config.yaml
d_model: 160
n_head: 5
norm_place: "pre"
positions: "learned"
bias: "all"
init_std_o: 0.0539
init_std_up: 0.0621
lr: 0.00502
weight_decay: 0.0
lr_head: 0.00388
grad_clip: 0.5
schedule: "wsd"
doc_mask: true
dataset: "wikipedia_en"
Each number is 128 + 32 x the weight over its row's rms, rounded and kept within 0 to 255. Layers, rows and columns count from 0. Numbers have three digits each. The size before them is the row's rms in percent of the matrix's.

# v: layer 5 attention value, 160x160, rms 0.0434, rows 91-127, columns 0-79
# o: layer 5 attention output (transposed), 160x160, rms 0.0541, rows 91-127, columns 0-79
# q: layer 5 attention query, 160x160, rms 0.0436, rows 96-140, columns 0-79
# k: layer 5 attention key, 160x160, rms 0.0434, rows 96-139, columns 0-79
v91 096:117094150165127099127150148118111162118085103099060118050087071148088132183126127162116176141161151105127156163142146124179183172175088121063092092135133069111109150106134076115087148099122139101137110137101138109115144173143128091117064165
o91 095:112127106144143090121106150131159174170112136115140146095161192109109149092119151104176129060115165179180148148089119103166126067129178129154171189122161139119144155145168168127142067084158145200142136153173122119138126155104112129142158092
v92 098:071120151106135110184176144149169106091138128118154096144167133191130147081187199105128114175079132106135085133154171134080138091152114089131180143109165132147124139114070189102131085115142177122061118137116147181145164134173094142099172110
o92 085:123114107136130070116083105107101118109135162075104130157093122148106122173113115088177130160134173143146114126091075132165100193160156190098199132152100151147091067144151097138133100146117148096129151177145041098104131103072129143164118194
v93 092:157120178123132135145125108109108139132123146180098177117128139163188151113201131181098194085097146119111110128112109107123130075120102084116137179111169059048107094131132116141058130131144181085098112128113147116118123157110147184147100156
o93 091:157077086143106119080126147122123109096111074107107117165121101116103142135074137156185014168142117158159171120166186136119155121149124156130136143164121122208170142125118119121119162147173108118113128117092122108169199148137127114090151071
v94 091:145102149040152151108078151141148145147126107073130149093166114159090202144131155074122137172180095125142141120147110084194089151147116151142102128132119132174112089128141142068090132060074139108079146112179088165136108150069119149133137130
o94 090:159117042185109118127098168138096184105124115116134148134126107130125092107163110171130103100113162166079141144098147141067107107146112115153156148126156133085135156103145153076108171140140131170175136119076121150059146121172161141098151151
v95 093:189152137179189101124088065133158114160107049166159091114177124102096160186144135208113136131188133112126121110130102177129127099098120156114112059133164133153078109115151108152149097134110129140113090081133170089114139108096140144107163133
o95 083:111041132069122120130132157123086089154140182121109115098107127109153087067172109129154099128099126172205079132106158167159146121170121118123124142096099151158124179155145145032102124132145132116069157114115098109121103175182148081150121132
q96 159:134140122115157097126109102123115125061120104149109123088130167139099041144105114090154164103086191143117133145120141103100107151129165172064112109162173104164117166118147122133131224115115113142101072157083143133094119095122159180118146145
k96 150:111096128130155100116141181149111114146120085144128111114110135143133121161089159066089185099132141173138176142149117142086112187103054108084150090120151095118131142114156117146110177132120116135132106194120147182052148095108133149105126154
q97 150:065118144126127104147098123078165157113109151156106086210097161140115144126116092147107183185118114193117142132102135109081130104145154114048165141152135116132058150085134110103116079101112160116096167090114146117078113104149098161149122187
k97 136:160121184193134103124123099112128151127167064129109131151101157066111156092139097086071168141104131147070110095136084138114138102161115094123129137182088131132127140065196107113182063144118118100160131092096138187110111111087113135146109085
q98 157:077123111129148151112063140115150192127136163150166126120155147127092151151098163160149133108148094029151130128127151164098081218109131096130165083134101172139101121177147110114168160098125134061182136137100154111124122122147086149140161141
k98 151:071138127102084099147146097183106121113116140071130133074165153118092183120103165139141117132104114094068124166111100101083108165178138149108084090154121157130083147119106093076171146158079171134204127156142128125139126133142099152139157111
q99 156:093132102137111180073113097165139185129146112082113152097148116087107100131149143159166113123190167179162153083158156132158126138164072058120143204143124148120139116115137117083081109134170089141119080111168126088146113108151118112139099165
k99 141:123156109141066148120088128117123179128043135115151169136182108078133108130145124193161093149147154174123133130135103102119099163170065123139139146136170136155122079168139183085127139110104084098108155115124156107151133114068179104114167147
q100 161:116092157162118171179122116161137103067038059082091133117158117111104149131129168130127133143103072140108140053123150155206115103076094110105169160098153127188112117176144144129189128160118116132138124066116158108128149157117128117113127119
k100 154:179120148145135113096124084124093117075130125096126088121135137113102139138151114106171116164101063112119205112119116180159149107122144148150141136119155115160116125141150148121086183135192138184150162059117119152139127116182122103091176098
q101 158:094077105151127087177146139186131091138127148156131138128109156089136146083185138088135135131140126079117117129195134145111177129147124163092155190102146159142173127076159129153112127140112061076198086105145087173104106194149112069139081159
k101 147:111098106098129148161107131147156089118092121150185192106103148092070123119135159111149124132111137090107106146140134183160160108199123177122177097113132165097093114124154119176161116098104095073154117065099118117177133120171103107121083155
q102 147:136130133092131145156136064113136150178157114110136182107116092131141095119113087122158125128123183114167099106167157103127146082165112143144126111090159135140063168127131129140133086118140155139111152122166103114104129139151096076106141120
k102 133:107098206122178125137104083124145155185128154142115187172125129110151082132133067131106064195210170085131102123116108151143160144112105187130120150073130085108103134144180148113156169142106166109080133123139134130120129086123139115155116116
q103 135:123095074131117139139085119059091117088131146159123159106089170120106153149178128167190158099110108115117109052115120156137118144123101153079142142120145136185103173100069157096084166157122147198122108124144121077101116170114134087156130151
k103 131:082121100091134115102123121106142186127154118085076184112109160155115098160132198148148134129089116109069112075080079147148082153080082148089131140111099111160053161133093123155165115146059100153097122177142183133084099189139197150115127116
q104 130:108071112115147135188095093157047129121184100190115124152111134094104097150094099143156170167177115190076159147069098127152119130158142161106188122120094154119155124079134148148154143118125168125102044113064118118129112080204096128137147127
k104 130:140075102132128067155064103145122134180146089136073120194119113131098134121116122150136139171122097110130167137143114079144154137169100103091130119077148169160163164135121208137107083122124148139147063125155143063068098077120149164143158155
q105 152:125088109124104143135184119144170097126095100133145116094074070118130084080082066152165117205109147109117096084109123100128132138114157171152144050057135164119125083144094104158079126089115141150119162132143141214108128131149145186097100159
k105 147:110131099118131162153142132145172059146175114142149099131100160082155080106119100107135161174101126145153137088172090168104116129085134130103144048052151119199193106140043148134096169164129133129160217049118164164112127184103133122107097151
q106 136:074128158097159093168122086187122143136117114100118121148141128134208165104180086137107111109123138123108101115154158159105106088124142087085169118129092082147147186120104140140188062141087105137098117091106131161153140193142075155097133154
k106 128:098136137155142140121140067158112101120153161148127158129142161097180144084128123134044129091065089057110153100142091069152102074119104154171165152095118068106146149079132070170195090192119152163170150099147126157101067128144139071120118125
q107 156:160082151141133178089153148122129126197144125113113033149179138097123103076111143181093142108094114144135123165101071194143085129120108213065135201118147152141178108138108140157141066117159181135120112142110146127096148117137135081200077104
k107 153:099090088197132136094155208128141143080146087100089089205142167136129127082080152166147148141086157155149130185139102133125099100111135152111153168118152084148148105113136193146130074157107217055098059118120112071117144111136184176162171068
q108 159:118144148109148173203166100122112179061110151110153078111097073144117175124150127131093126127116131121181141137101111134160165101104140159050144110144104074115107135116149188092156114068154107116167152137134152189157086088175108129100073096
k108 147:098125147099181094150193103103123152141170140141129078135099098097126130152120151116075150109141099115146090128110088102082154135142104129111182101147094093099138116155081176059098096116124118121169097089148106132131124049105123159127157109
q109 158:117120140107132144121120118113190137176126163115179141183115197138133163056216125169176123063117143162097062122157059105173111147099090113141110192158136165135108173113107107116152133100136110118145154159091062101075105137102130143135108055
k109 150:135073142149172123132102130133182086111125158088135099139128141089176102138134132139171146136101200088122126148164089132122062177131108173157138163135062069117089207093151078155143112098059089126136123128114136076114126123138129164176107100
q110 150:141103119168194137189098095058107048110087128107091158106120084124136153198110079098115149151142125162141085106079154098155118128085119117148118144150226123104113148138153224110129117136126149165118124172116117124167125137117076140164129086
k110 143:122088098161152142154138148096151122164133142099144144134046130086088136184175150120111132160161132101042126070085136120191113113141144100141137171153144105114161109135164133123163159148140139165103161172116147082166150151149079173164119092
q111 134:129133178194109144184167137122127130112090155146073140155122106113080140141128148112072143102154152170137048130132081152122114157134132130147127184140161105167107161098096129085075109051127147179172061145139152184127099123185169094131143132
k111 134:117136098132064162171161146136108168159140110104048176096153140051094136088113172102078183121146122168183044195146118138127081122136121157154178162127148143167107101141122162144072124175067155202106167111111139152118175072156144127085132115
q112 140:091105098164114122169119091096142149086076142090090072082147189088069160121082172115155226163134110101166165087067186151134094086121104137101124151145203137129127091122142109104131120166116120140136101134108103184154123112110099111128140139
k112 134:066132127144080067171056137191136148089131093106095108089159186064158119127149130168119146144144137116119124080098113165154114129108111149149086089182196182178136168127131127139185100178124123125137141155142142138141151087127147090130073120
q113 158:104107164142133142139170139133121102194106150134106111120092173145165157103208152121106131105122121101189090097137128171179115166171100156148083096100129137133144087078092125155157129137139095152099107184207115148125096067100176189126118114
k113 151:150113157097159162153118145144081203130149135140117125098123133118092136056115155101137106156127172102158066137152137121120073138177146131159112137065143100120117112114135158153153139094096128192149082204125071085090113108180104149107045128
q114 152:110098151105167165149104117163154103086137078153142137124141136125114121092107127063181188169155104112170119108139166154193098117109100246060093108142121149170154142124156111091102130088083125093126120125161103138140194155083153117165111108
k114 148:091143200132116090177136120094177092120150140130155125101138129106110098161115156160130180216159117127152125170184124176103127127096147163115135123155155144104093120138167198197160061124189106089075084185127090128133201131127163090123141144
q115 148:080172197064116117115139150140110094137138141115177102100130105109117147100176174144130131108121140144133114103144070120138116101172131132161090089127148087220091168125090149191092128135176077193143130124114095159135071147097121143170109173
k115 148:121163163097098119138103177106186121097121150065149115147096133150141090173089123184139135129090126141138102058112085103064171098174094197137123077110138077163133195152129075154068101137151115197126134150133082096131129165100161143161068134
q116 156:103125147129135129129113175116096071132131148158106053090120099137136042093105114147216152149122173062095140161127064098149171115161063103106127072089144179124139116089169173136111129137135135111143098198138129142130119134115132174094097157
k116 151:085156242162137136147116102123068114137139149162185050152144130179126057110098144131167163172135141077154179101136138100138109145170086139144153087028153102157149135172113125176131138152139106139163102128101095096097118146122131110139163081
q117 150:108138093088050110151189142150129142122104105115141163085161083154137137133151113139125073199170074181153132159135110100161182151114146142181098104072085105109149125102088144133090073148127081204069075094128116150146147134107096122099175128
k117 144:148182122087141102199125103106094102153098115125151137168129076073108158180149099137080108136062110119161084142171164146136142181128162125130105113075161133114155158169087161176131099114091142182111121108129146184169112120102074114102214106
q118 148:123119141117087139130147154132136110135152044098032114128090111196125160208153124153161176140127085181109181104119119096194169136118155128145132151132073152167155208103128094099132165129163113097160098129113135124063091041150150128134119144
k118 145:145144109122096143112112117096143182150105116126117053127149061101106144156141126179193156112134136134204140080148126122086130105133198117156111158129150158182121144134132150158098109136130130112128147098139128172031094087146143140149150073
q119 139:126093170150156150121158073159108182108085126128079123121141160113183140169106120181138118126147146110098178099116156108142089135075076075099098183158098095164077146075113121165136124204123114175124127128092106135119138103116124142120102141
k119 133:120081109199086133161166091161103214108115116097132108101140147119190098146143088099171124086149115087120125087158112142125094071095138126119139158134129120135142176155103078163120086172151110149134161146146210122122114083117162118169140116
q120 150:051108154100137118125113098161213148138124115189060131093084136148181130118141100158108144123079135148131184169088155112130133132141129113190126140074130153136090135131146125113084143169106110087145167139179148080096090098144116151114133075
k120 138:074131150081146125108076087137126189163174161147131098088105135149149164093086097135083180138104122098135130127116152102114139171153167112111164172089105163125138131099165118154060223126142080079102107093162113131079103071121170145154127120
q121 134:091122152153124107132167125138213114141099175141139154174089099090188099129075147140073108141065119125132093103067147139161190137147096142082123130144199120154129143164122114143130143130145153129136099089054066109104137135112092131102140144
k121 134:099143115181115151097175107109151146128173146126121103112143153133152129156097143126047094111130129167121119094113146132140140068147111178160061129157187105167143112132156157158124179116118103114178150078138119194188153128177057150211105159
q122 136:111143086070170116080160117098116139066133138086154170152105129188131106157137113137075165155141133055122124130121134181132176151179174144102101054145085134123138070125165087054164070089134171105106148155122105139075074130117125149144139129
k122 128:142113154101148103077108172088125081110139098164141086165094112151108140096162145154104175155213089125140123065106139155049128072114123199100113090176109111092127117167121174054200136129122138124131164144156084097160075112071110111072089154
q123 155:071123123150110146129140106177095135085065150153192088166121159129113079139151135099161158096148132101119086160149194147170135103149141094176113156153140175152070167146127075087112140156144176093164132143107067129152171144154088114095127140
k123 148:125091140148061065085088057101140109139105139176136095133094137117158104122168152100151153187156112126195104220148209078113089098123103151149094121118129138117094165130185077133172160095143116104174150130128099142171149103198082120100125109
q124 149:171145109097094146159125170122104132095055113105124124138076094148177072118111135191168072128048139065175144155108132168082141191139117150101178116113139115201154142171154113144148128140127110143124098148101109139185141086175128135123118134
k124 144:190137124163144156169103159094123144062086144093081117130143145158172112083134130108136104148082179071096098084118138078075171092160136141104182024162120103081133162153110101145094144161112160090128117128122114183080144123167091144109111157
q125 149:167182195094140125098092116124100097113178098120146152072153149118211172125192136084138155156121187136146134055143107098144177113098106147118207189111154109113120088139186102113143121133126086074156135138146077128114144119057064119168166123
k125 147:084152169123149119080146154156079145111055136145151124130180183113127129134125152169080127088162153145174159068131113142170173121109087169204165141122107110129141106145131168122150167094160060086104108158173075113122130117085125134104128130
q126 150:192132148173158110149148116167175216102100171147168134142101143129096130105137116167111146134158167089101174132133147126132129155127140175149090132142144220146117056114139135094091123134082120204131110102110136076188164034074131119107150072
k126 145:185105098184188121160176154147147166077120117154138148126094169131173116093107080042126085136119119118109142163150119155097181118073096083095144100134121188200117094124148096126120109154142093156120120180144147085138150085148149163122104108
q127 152:129105067148156150095117132116070129072096153197135147124107202173084072119148121142112121160068143134091127106140122133054111140085122085113204186149169122073159108093120107132161139138113110169135120140158139133147130119038139156106093165
k127 149:122147076119171190077121128141075132110084141177086115119117159100184108142143110132128068096155131159128139143102160175100120136083119083076165128132127089072133081111089118112159142097070152133157126161161113157107105148085109130139188163
v96 100:158081199132140116141128097088175088115112148133113107074093120219161147152112089122159139134088118146070163151120110096104151107095129093155073133097077098140167154105163078145174195113132121145113086064202115184202083105117147153115067124
o96 116:130133116136105074111110148173107094178109127157174169156137141183128098113151076095180145076117171097053132101136135082101122124123144096198134129129140127167088193107108133186087115158111163135120175132106133054131146231180136135111117156
v97 099:066096118160135140144154133178109127061111149156105103153147130115152157087120080128174095155169131086115201073089132168146175098157141106148172146130115135145102128081144111097110125081210116111144128186165129081110122096147108116143087062
o97 116:164135192112156145111118153120154140130127048068123144153123129195189144138158104131177096155097131090090150055090160099123100132081150091097122168132127155088145142172136098163163113158124109076120193209121104099129166085054150124120141087
v98 105:126082106140188072153123167133144136148114213172139112113105134051109120120128155142144124091145109117123115096089141132097119121087152096161137133158108147119146088120111172091093104144141043085113165171079153122117116125146148107127130112
o98 128:164121130170121117144159139097143137094111142067051150134080111154108190149148154171098122081126180111108142088090122097149185142156177111101109134172116126135110152120121161084118120122133099134137152146145154088119106079168127127152130099
v99 106:092166123098153128154133107100157136151113087173165164160121077130178155101140127082118128126143104080183085134159173139117149085021128120124082133129157133167062201135090115136094156140127116146087161081093079102138181188147124166110104157
o99 121:184119124131125123103186122177142154098053128164156131061077139171115131162128129104071190152124156149187160170105155136156172107125178175099127088071116150116105102140144122142148175153108105142162089158166136114151107093096076178121169067
v100 099:175116074192152111093155108065137148136130114113151140144130120113101178126119122139114135145184080175126212167056162158122106092134067120128104129129187072108151125114123114097064167107098120142122114145162148162143148152152141153138179138
o100 117:102112085148201135088100107112112093079119098129132136113067091133132063193142117112105114116132147129071160081142163115151140136105099104123152092180169124116113114200161184090223206161149151169111179124079121076152123129118096124143148094
v101 096:149091086119088207178072107149104173162153061138048119111151146107161135137153095095155060100169107133144142113112112101143067117123107094152122111102115125184154153108143111160107087114101153122134175144152137151115139106110166119154163111
o101 127:153125068149106097124138105081094158134072157158066127113073158161151088148081080136131125165174150189087161090088161094103071144115110062126148186132192127120131093139101120113123086164112128207127124115136154158162145080103111121080139158
v102 102:157116166089162150058139149124163080129126124154146093111131140128117115113177030154155099104131186149152139056112084112113168145116127124093136192128126104153135070184100084117112197155184096097127133175121109128053102130108171128101124122
o102 117:194192174092098119088104123132123171143182113121142183084160083153156113119136154106120127093116188170150187103155139090129137119144081159160157120096120102176091090134097113136101077108136112141104145112151109104115110106106151136147135136
v103 093:127131100122153150125102127137099154145152071085092172103143167162109183111145121165145128048074134129074117099065114149104150159175153137155152143174144163095118162194156092109107203126067160117093165142126145094091146145166129133109062132
o103 114:086166143166106139134123181067076120138109122085122172099159106141152208181114151111078122117095120118145165071136139140143107147122165123129202177102146112158137165138140146099144102131117095113160122052098164125119131157150102138148163175
v104 097:122082128119172147108120096111134139172183193139096154100129206118177078154067117134095157114144120172139106134097160084144099086129106154134162096079132128163095158168136124176145107108180091098119123095172132149088109063142190154186168150
o104 122:128142124159163173120139100137141152122124170123192099123108088185169084114122081148149127139112166124084130151197088132139119109091058097098211179117155156176096187118121107105105158149119109108153114088091069120171147113145091088153102168
v105 101:151117135097160051059090185141107129113142105100111066166106114088143077126133145213138179173161160047131143084093084162136105108121107169093110087184078098137075152129107109101178081084096106119175132095131110112122139154076137114114138121
o105 119:120124128034134142108125124095083086133140124143138121120129190134129149085226124165117178202116157120165130076092127130151171088144104188151199186109133116112112083105144143095115057103142092135139196133153138128079069116061129143165099121
v106 104:156136098151129178128110203131158157056194082114052123159168153148168092089118148099138146153122117146102130145115135175109121122080151118139109126135133117140135172128117141163106192146089137116139108129127111109128121107141102141164116099
o106 126:169085110164129130119198168132190107180095091136115114168133141116110093076117112125069137127086157152112107131078089162107100120120146201098114164089131144148153079148066135132118093119138205143110156149100161188091104120162176175145084135
v107 092:118113140147097119137131106148157177127159135106117167204148135202096132105102079093134170138119126114147142142068159049147113122146191149083083179150153122149100200167138148111175175156177169077042112072120092031104153142123154122132115080
o107 109:113139155143124162109076113108173138209131129140115090117165110136143114139061146171097186141146115103117172152112135159141172097168139078120139117104104153115078142152147176124132082108120163090145144140146163069130125140153110132180120078
v108 097:095072181187110122136119088127100132100147121087087099113116106142081089153140132180121165205174112101111116116104070126190128121110135121177132176147108080077126112132162113114097138111110109138126076077132099108133112147175084124174094094
o108 113:067103150093191114168115115105133092124085127129106149109125125114198185112198122128153150112112132146106103066094155142187078083123081182096178217111176113157081161093137158133161116152165145107128129147134120143083100155116152134139098106
v109 097:149079144111116132160099126120163061125106118118148191127142163142114069146108141110137099108140105135142150173128176170126083102142110165104140131103102104147107134116132159114169152133138133079162085169125154092080097179105099156179093152
o109 126:126064066109135109085108156124152147162150140201186186125119136120119105128152117137186092128154168055133081096169152116114133191147142145121129103078119183122147106199107081132130131151090121136142121143121128153138144167118105129130133139
v110 100:103162126126130112144117149122149161139128183121104095091146153162088041168158138124141130129110125167075096138098186111078100136055103133117170153149134184098102169150156066114157164152108193143162144158102158093106177114173173156147067097
o110 112:164103178145163151151142122090139181148079166107178130128076119146137201144116183081141166107160123096158124139138142129124042121103128137116050132155168111143073124168101109121113146156116106117147144146096135127112102101119168178142148116
v111 102:160117110137069084126119145173155129165144131148115133141132184065127120154144167151134143069158187195072121109183142147095126152111173145122147100101082113142083143146187121157153092161065076109141096120191138140104154129126124154138095136
o111 115:126081116100138133069092095092183118117177105134150116161102166103064140174095151114175205115116115218122127147121113109152059147086161147093072184198103163146084180142092092076181148134111178133116113090099128120041148121092154139160127108
v112 102:154121123146159138125100122122114122117135178100124116153143143151104111172101133172127132155096084176155133065151116112126182140092161104138122127133224146177169166115084166152107090166189190147103163162086175107110135197140166134182175143
o112 120:178132142137144122174176098101110120087099071109112135079164078100144111150094093161174121170167113182124168115130066146137122047104092154101110089103161114133145131170094174181105106136128096195089130107114127123164117138122161150130128158
v113 102:136164121127115111106080149148044129108106078148063080073160147127122138128126164050120122179128171122145185165152169150139155127150115119152176071099148133188097140077163162141155144100148129099129057104199148152110123098182160114129107125
o113 129:152112109190134114111085143127154105113091134152030109100122165098098124092102129135209176149091136068107177105152190131125105168105126160110130198088209183160186115175166077112136188163083137071178086100112138151120187131112152123114131083
v114 105:113147150154147125160107128088183142145121169155179080159165114084126181136106126104140131128127109078178106069152127156142133133187171130181117090075096130077178128110075090156062092150141149116145115081170101181138100104098104122145152125
o114 124:110114115101091122184168124119127111065076090076042062123104049119162146165111126169163091175100120083132155146168131113124159108131153132102130081086075074175145162148106108178162145141174134103139127115119108211103136115187088151096105133
v115 100:149120163122148178075174148141137115144079130178159194162114153088088155056137043118113122177118130140130102110080074125116133112163133168163145105103084169098112132119147181153166103141090176126133120093080149095136142124130170095102113125
o115 119:150071138152112132177106117110135171105135102076117123120145134124107135132148154104076148128134155130145093131161145201127198091154076156079130093131120105101138092040179139073152070169111098134118078107154117147115090112122087095141097102
v116 095:138116155124152122141103125091141149146091099122067132147084091090132139141138114137067061143110120138145123077147083102118164164210132101118107163144121110142147130083167088142122158102147142107184109125121111166123117110166148164202136115
o116 119:133115138114128127093104076123181184224143172134120116183133127127170160114149075147159100110110078198140117189097169069146119102114120107163113188125159148116132148123135109150139093155153115096131205101102139084120099096164127119129104120
v117 104:179091095116099132121132165194175110156084117186116143123079146132111107156126124167147150148120195151068105104137146078153111159089158160131139096129146143075140097124155121113151164120117190111125141155147130188126158152071143158127101149
o117 120:118116028113150116144108074124088128118129111105158156070139162119124115131153134120102093124134129172142119140124177154097121131112138172101117168150153059104152163124139151163125136155119113125120075187155120117148171153121086111154145141
v118 097:054131098095126138122155161118065152162144170105149117134180075129062137137148190187124104130158144113186142153090132123097108152114182110127121162112123094153109118166072199159137189127046133109105139114184091151121104169111152150133177158
o118 119:147098091117123181052102137080122117195177119111073158099148072174143126173100125182167089132129110138138121129118092122115116162129093114199141113058164150085157166149106136131150179095141160106132101151126140114073077106128144151122176129
v119 092:137175109087156168120167111147125144081080055145071115102107081109112058132121111093058152136096144130059110185093125127130121156085106074121166198089135108123160136119119144077113158114126160119065119127139075162096087072105165152150151131
o119 109:141122132122153129093142108179104195179161061160089131121106081144092144103191103152126112154101097138132172108150064136109117144113142100076163186127067105093128139074096136175104139107102140154106201123149123111098089148139164165077124128
v120 100:128161158134139175134157146097157098146103103215142071196157128103087123095082128104148166167118156180160161101179090102137139142105099179216158080066106121129175116153200121173114131106097147128145081135080149036161126142119132107099142116
o120 117:150144165129152131116125192120111055157105147096183061125144101128140057079182141107126128111142211113143106151153080082181131177132106180109066147105162089126201119083161157153114114110128143133125100200147119147116110160106143145082081096
v121 095:095131107119096110213146132119126119123071156196143096056183121136104078100105123181139133157142130184182142141087148122086113155094125085123134043151120204091134137078099157095140120159165110114140088149113082152100134096115125089135160095
o121 111:171102078103157109098133097127095163103137120077132068112153110139131108156087110135119158177200064066130142162139142164137108090112135143133125171148128140085158067102148137133098126129152139055135174146116156106128088104204174155103120152
v122 092:179123092113110134093122148122089104095160118147142110133151130176139090124093128112178142185117145137133114153112117171148105157148091204078063022101146130107178120092151117135054145056108137144115101144189155162136109152055115127122125111
o122 111:113186115142130134043146151126137109106167085135179059136139153117108073107122137156147089095090196059132112148111136109101123142122118134121115130088150140100072107158117080153124180139192163066154191135075141126060147152082155128110077169
v123 099:133126120183135176101131104146172099100072112134132088170138102111095150110157159121136168071113132129112075150133136124126167054048146228215129157143127127106073136029154140103162129171145137103144163108105108130174143128131137110173192076
o123 119:159113155119087123127149105119120166130100151110145140176188136167159124108113191170079118075124119145152054137119084183140159102105132121113121220174109087173146139186125073114179065091131175128120113086105093079145156137113075084141147081
v124 104:092175158129077109097092171159137133073134094123164090107085098158162161113054132138085142142110146103174129130145049142082102112155117096123121123110151157119143150100127113158123149165109165169151099136127128127056121125117174160124136101
o124 124:130124144112137109160109127147064143110154100161023115128165187144136050100096124181142190099079126141144176131059107145106110153163160175097135114141125162228098188086143130166128205142142145128122058193115127103083084037148126131156132145
v125 103:112145089152153137164166128154113138119091109152137122145162112110126084096141101062177148071092137164084087101164146113113154139114082138122152112174102150119089119086072082142106101176112162113163132070110127146094109174105112126185163167
o125 123:160096111140173109080116121172098187087092188143167118126133187129090141152165188174151099090111114124109175153107081141054112142101111071067177154109096131074143124110146197149158113138097129128175121139127158122161087103134151143116128115
v126 093:159115134212180108131150128131127112173131153124123133090125084139092106111097118108153126153122170062135135179144109122135128165172141071128125169089064110100159059102095173144095059102110096155112134118153161105119132190189197195138201151
o126 112:178167113135137101184128136081127113191199097169100126114137114170084192148097113101120089129139137111083146162131093053155147156071135121150110144075081099085116132110128163133137124145123167121086080131150143103114151059102110100181104104
v127 103:145163146178077094126127117069150121168090120168153120131115118114107105141116108177141164121131106160136183115143205168129139130143164046096086153152090122145122108154155158151173107069167113042130144051112142164093143131126068076123188154
o127 126:114083147108096126081106158136128066154127118156105182172149093150073107157126091072156166194128135187100117132152156116133181118121161124087141174140116148105114175089140121129061126097154113071113101102094108139093169140132121098173116137
q128 093:116149127179139145090155171137142135124140166136118101135110195074115098076154178154143160117097149102093066124134106097070114109167088162107207131171142170188119116088143084123166173104088179099170088144111085171139117154129134133123079154
k128 095:101125071152082164162115149126122137105125155125167068130156184127099110041163143119126136151099138152104098144097119089084151099166113128133116159135155105163044114104169103141142060110104121070138116103153115113199140143128145156127100172
q129 096:148170109166083153094077107085108162138124134091110114144123114173113161166109144151151074134109087155119186095083109089110189146148101111128155125117119157148105156189134127094191124139116123154096177109127187110159089138072097119115120143
k129 099:179111150172160098089100092087065140123168114155132116090126081128141134105178109137078120158130190126040160047114111090142147185138134090147084142168130143150076123122103124099194157176071147093118136146070154189097114140143088110165170127
q130 089:172120164110141155107109141126175178100107142089143093169151143095145111097137161146113134127137108100150086089087132150104098131059177178126116139103209126142177084096187097087127093174096110173153114131120128151171160126080125103126147104
k130 091:184158172134186118111159152114162103096123114089146098129151211121196160040120173148098189162093096108128128108139137165108090163056143138089141125163136116079117098089170098164126104128158139100137115130144108172162169126071119149121149094
q131 090:147111146168148121201126110116146138093177112156129139124129129138148126122063140147124155158133166155123163099090093077148084169124108157085110060096132181198160141129085131112096161088144170202107121116165114152139145069106170138091129115
k131 091:103122141140171179160117121108156129171126131134141080137125148128186138083073143088073155116098099148149108112194077165145121197125109111110089086115178094177139133143110144205149146163121109132092099116122134144118119090119150153191093128
q132 094:140068139151107181148181087156119117105071111077105101135153127103106138127181198105085159119097119175169063092137138140105116141083111114102092139118189113142082159126139174152105151141133081135154126081191116190173102186162133133127106143
k132 092:090155112141086135125142117137102158129161128075084107113181159066125175155160188079101155091125149112188079095113114168165109188092136141142103134121173101116092113127130149154140139122123088155136098089096069191201207169155114093090114125
q133 090:109131169148184158147119097114171081156177163110146120138114177101091185095094096079134166080106143118031141139055126133186120114085174154088126108116123114122107136132175173150171133147136097152171154137085118171093094145117067123137118053
k133 094:102096108110111139146146112162160149128215161188152116066124145120078145094094167168134168090116098084082173135092144144219117082124179166144120134135112122155154184089114138121122117114126090115176122086130131074139135135145115128177116084
q134 090:156132180118113098124144175108106074186174072170131140130154166159126138072138093111062160143183154155173096158160091096134151105166169155176096120119073082133181072149160143119103052098131176105126186182121096134147103131132101129144134070
k134 098:134117150064118100066126121113160107109145126137106098161156116152135139101141108127069126132191166130156126133161139096145136152143171133189121171115078136132180042103177128150137083161169141096129097185155096082159134080137119150110087054
q135 089:086129101137117121106155172120108111125152110175168174028094139095164066051121081136108142174107110109117106127152162111102131191151120134141108102094151128080157100209143118160126177160072115134146127122132145154134150177091085162128120149
k135 094:124165171100116159082093179177095086155151137167167119097127111124133079163134150145102106125115129116147073082099234162130155160140093176119141091016179128117132103088114114145193150175124163145187119106117077135138085174104098136151088150
q136 089:061106161167152135088184086124115145160098129123167077207147151169130174103118189174088122080125144130139091117178140228107164140146135125081164172141097137079119086164156109135161157091105121099145148175159115145156083075127125155152056146
k136 091:098109130139138149076134153147091141150059151143176059116131133109121113102163156148125145089146092161178126170113067202125063122154101145138096170125146117120150101139088150088185108127134099122158139150105154110180099117143127126142174160
q137 092:093116085122075122114149128157131089103142168150172110121094148151121184167175125093180109102173146148144170105183099104145074120104131044142108194142105091078123089060124073131148070119103122166128124079114117168083167109101183153101158162
k137 090:203084077113103127149066091136148109094108111142148091135129118111119136093190103109170093104070089200108151161171136122151127131155180078148143179109122112159118124136148171144119068145084145148139148120180171139106123130123143126077115137
q138 097:179101078127156155080094120092101081130120160068122131196157158119147153172090152116121115107096151160129109149142101105121046177096094120141097153164112095092124119136126134137154133055126185101130158165133134096156158173126136141152176093
k138 096:141089070154108157086117120124085085165108119064132140181139093190135133143145176109166108106138132088111125143116102089142056190079120152170098147144115122111150147156107145110173117126095170109132162165153154073110146136117122132106202096
q139 091:156120132181146127135112145140132104088105160135168186085143102140117134154102145070153125164158126177124107066131196121182159121108077154148101104112172111093075094181138108111136162079102100128124154157114078076196201148076141153121117103
k139 092:204109105164201100145149179081136114126100152100197126046102108107128117132158144079125098156166075129087082103135185151149142154101127099179114114157164118105137092171138117161186160125107101165145183163060144090154180096092130138175129160
q140 094:124115148130112105120167155125105145164158155135140111124102115085149122149187162113128139138091158138144078125130155175190174120120139186109108145097171135139086159120147079154143108199101122067112092066082096062144162108129127145214107105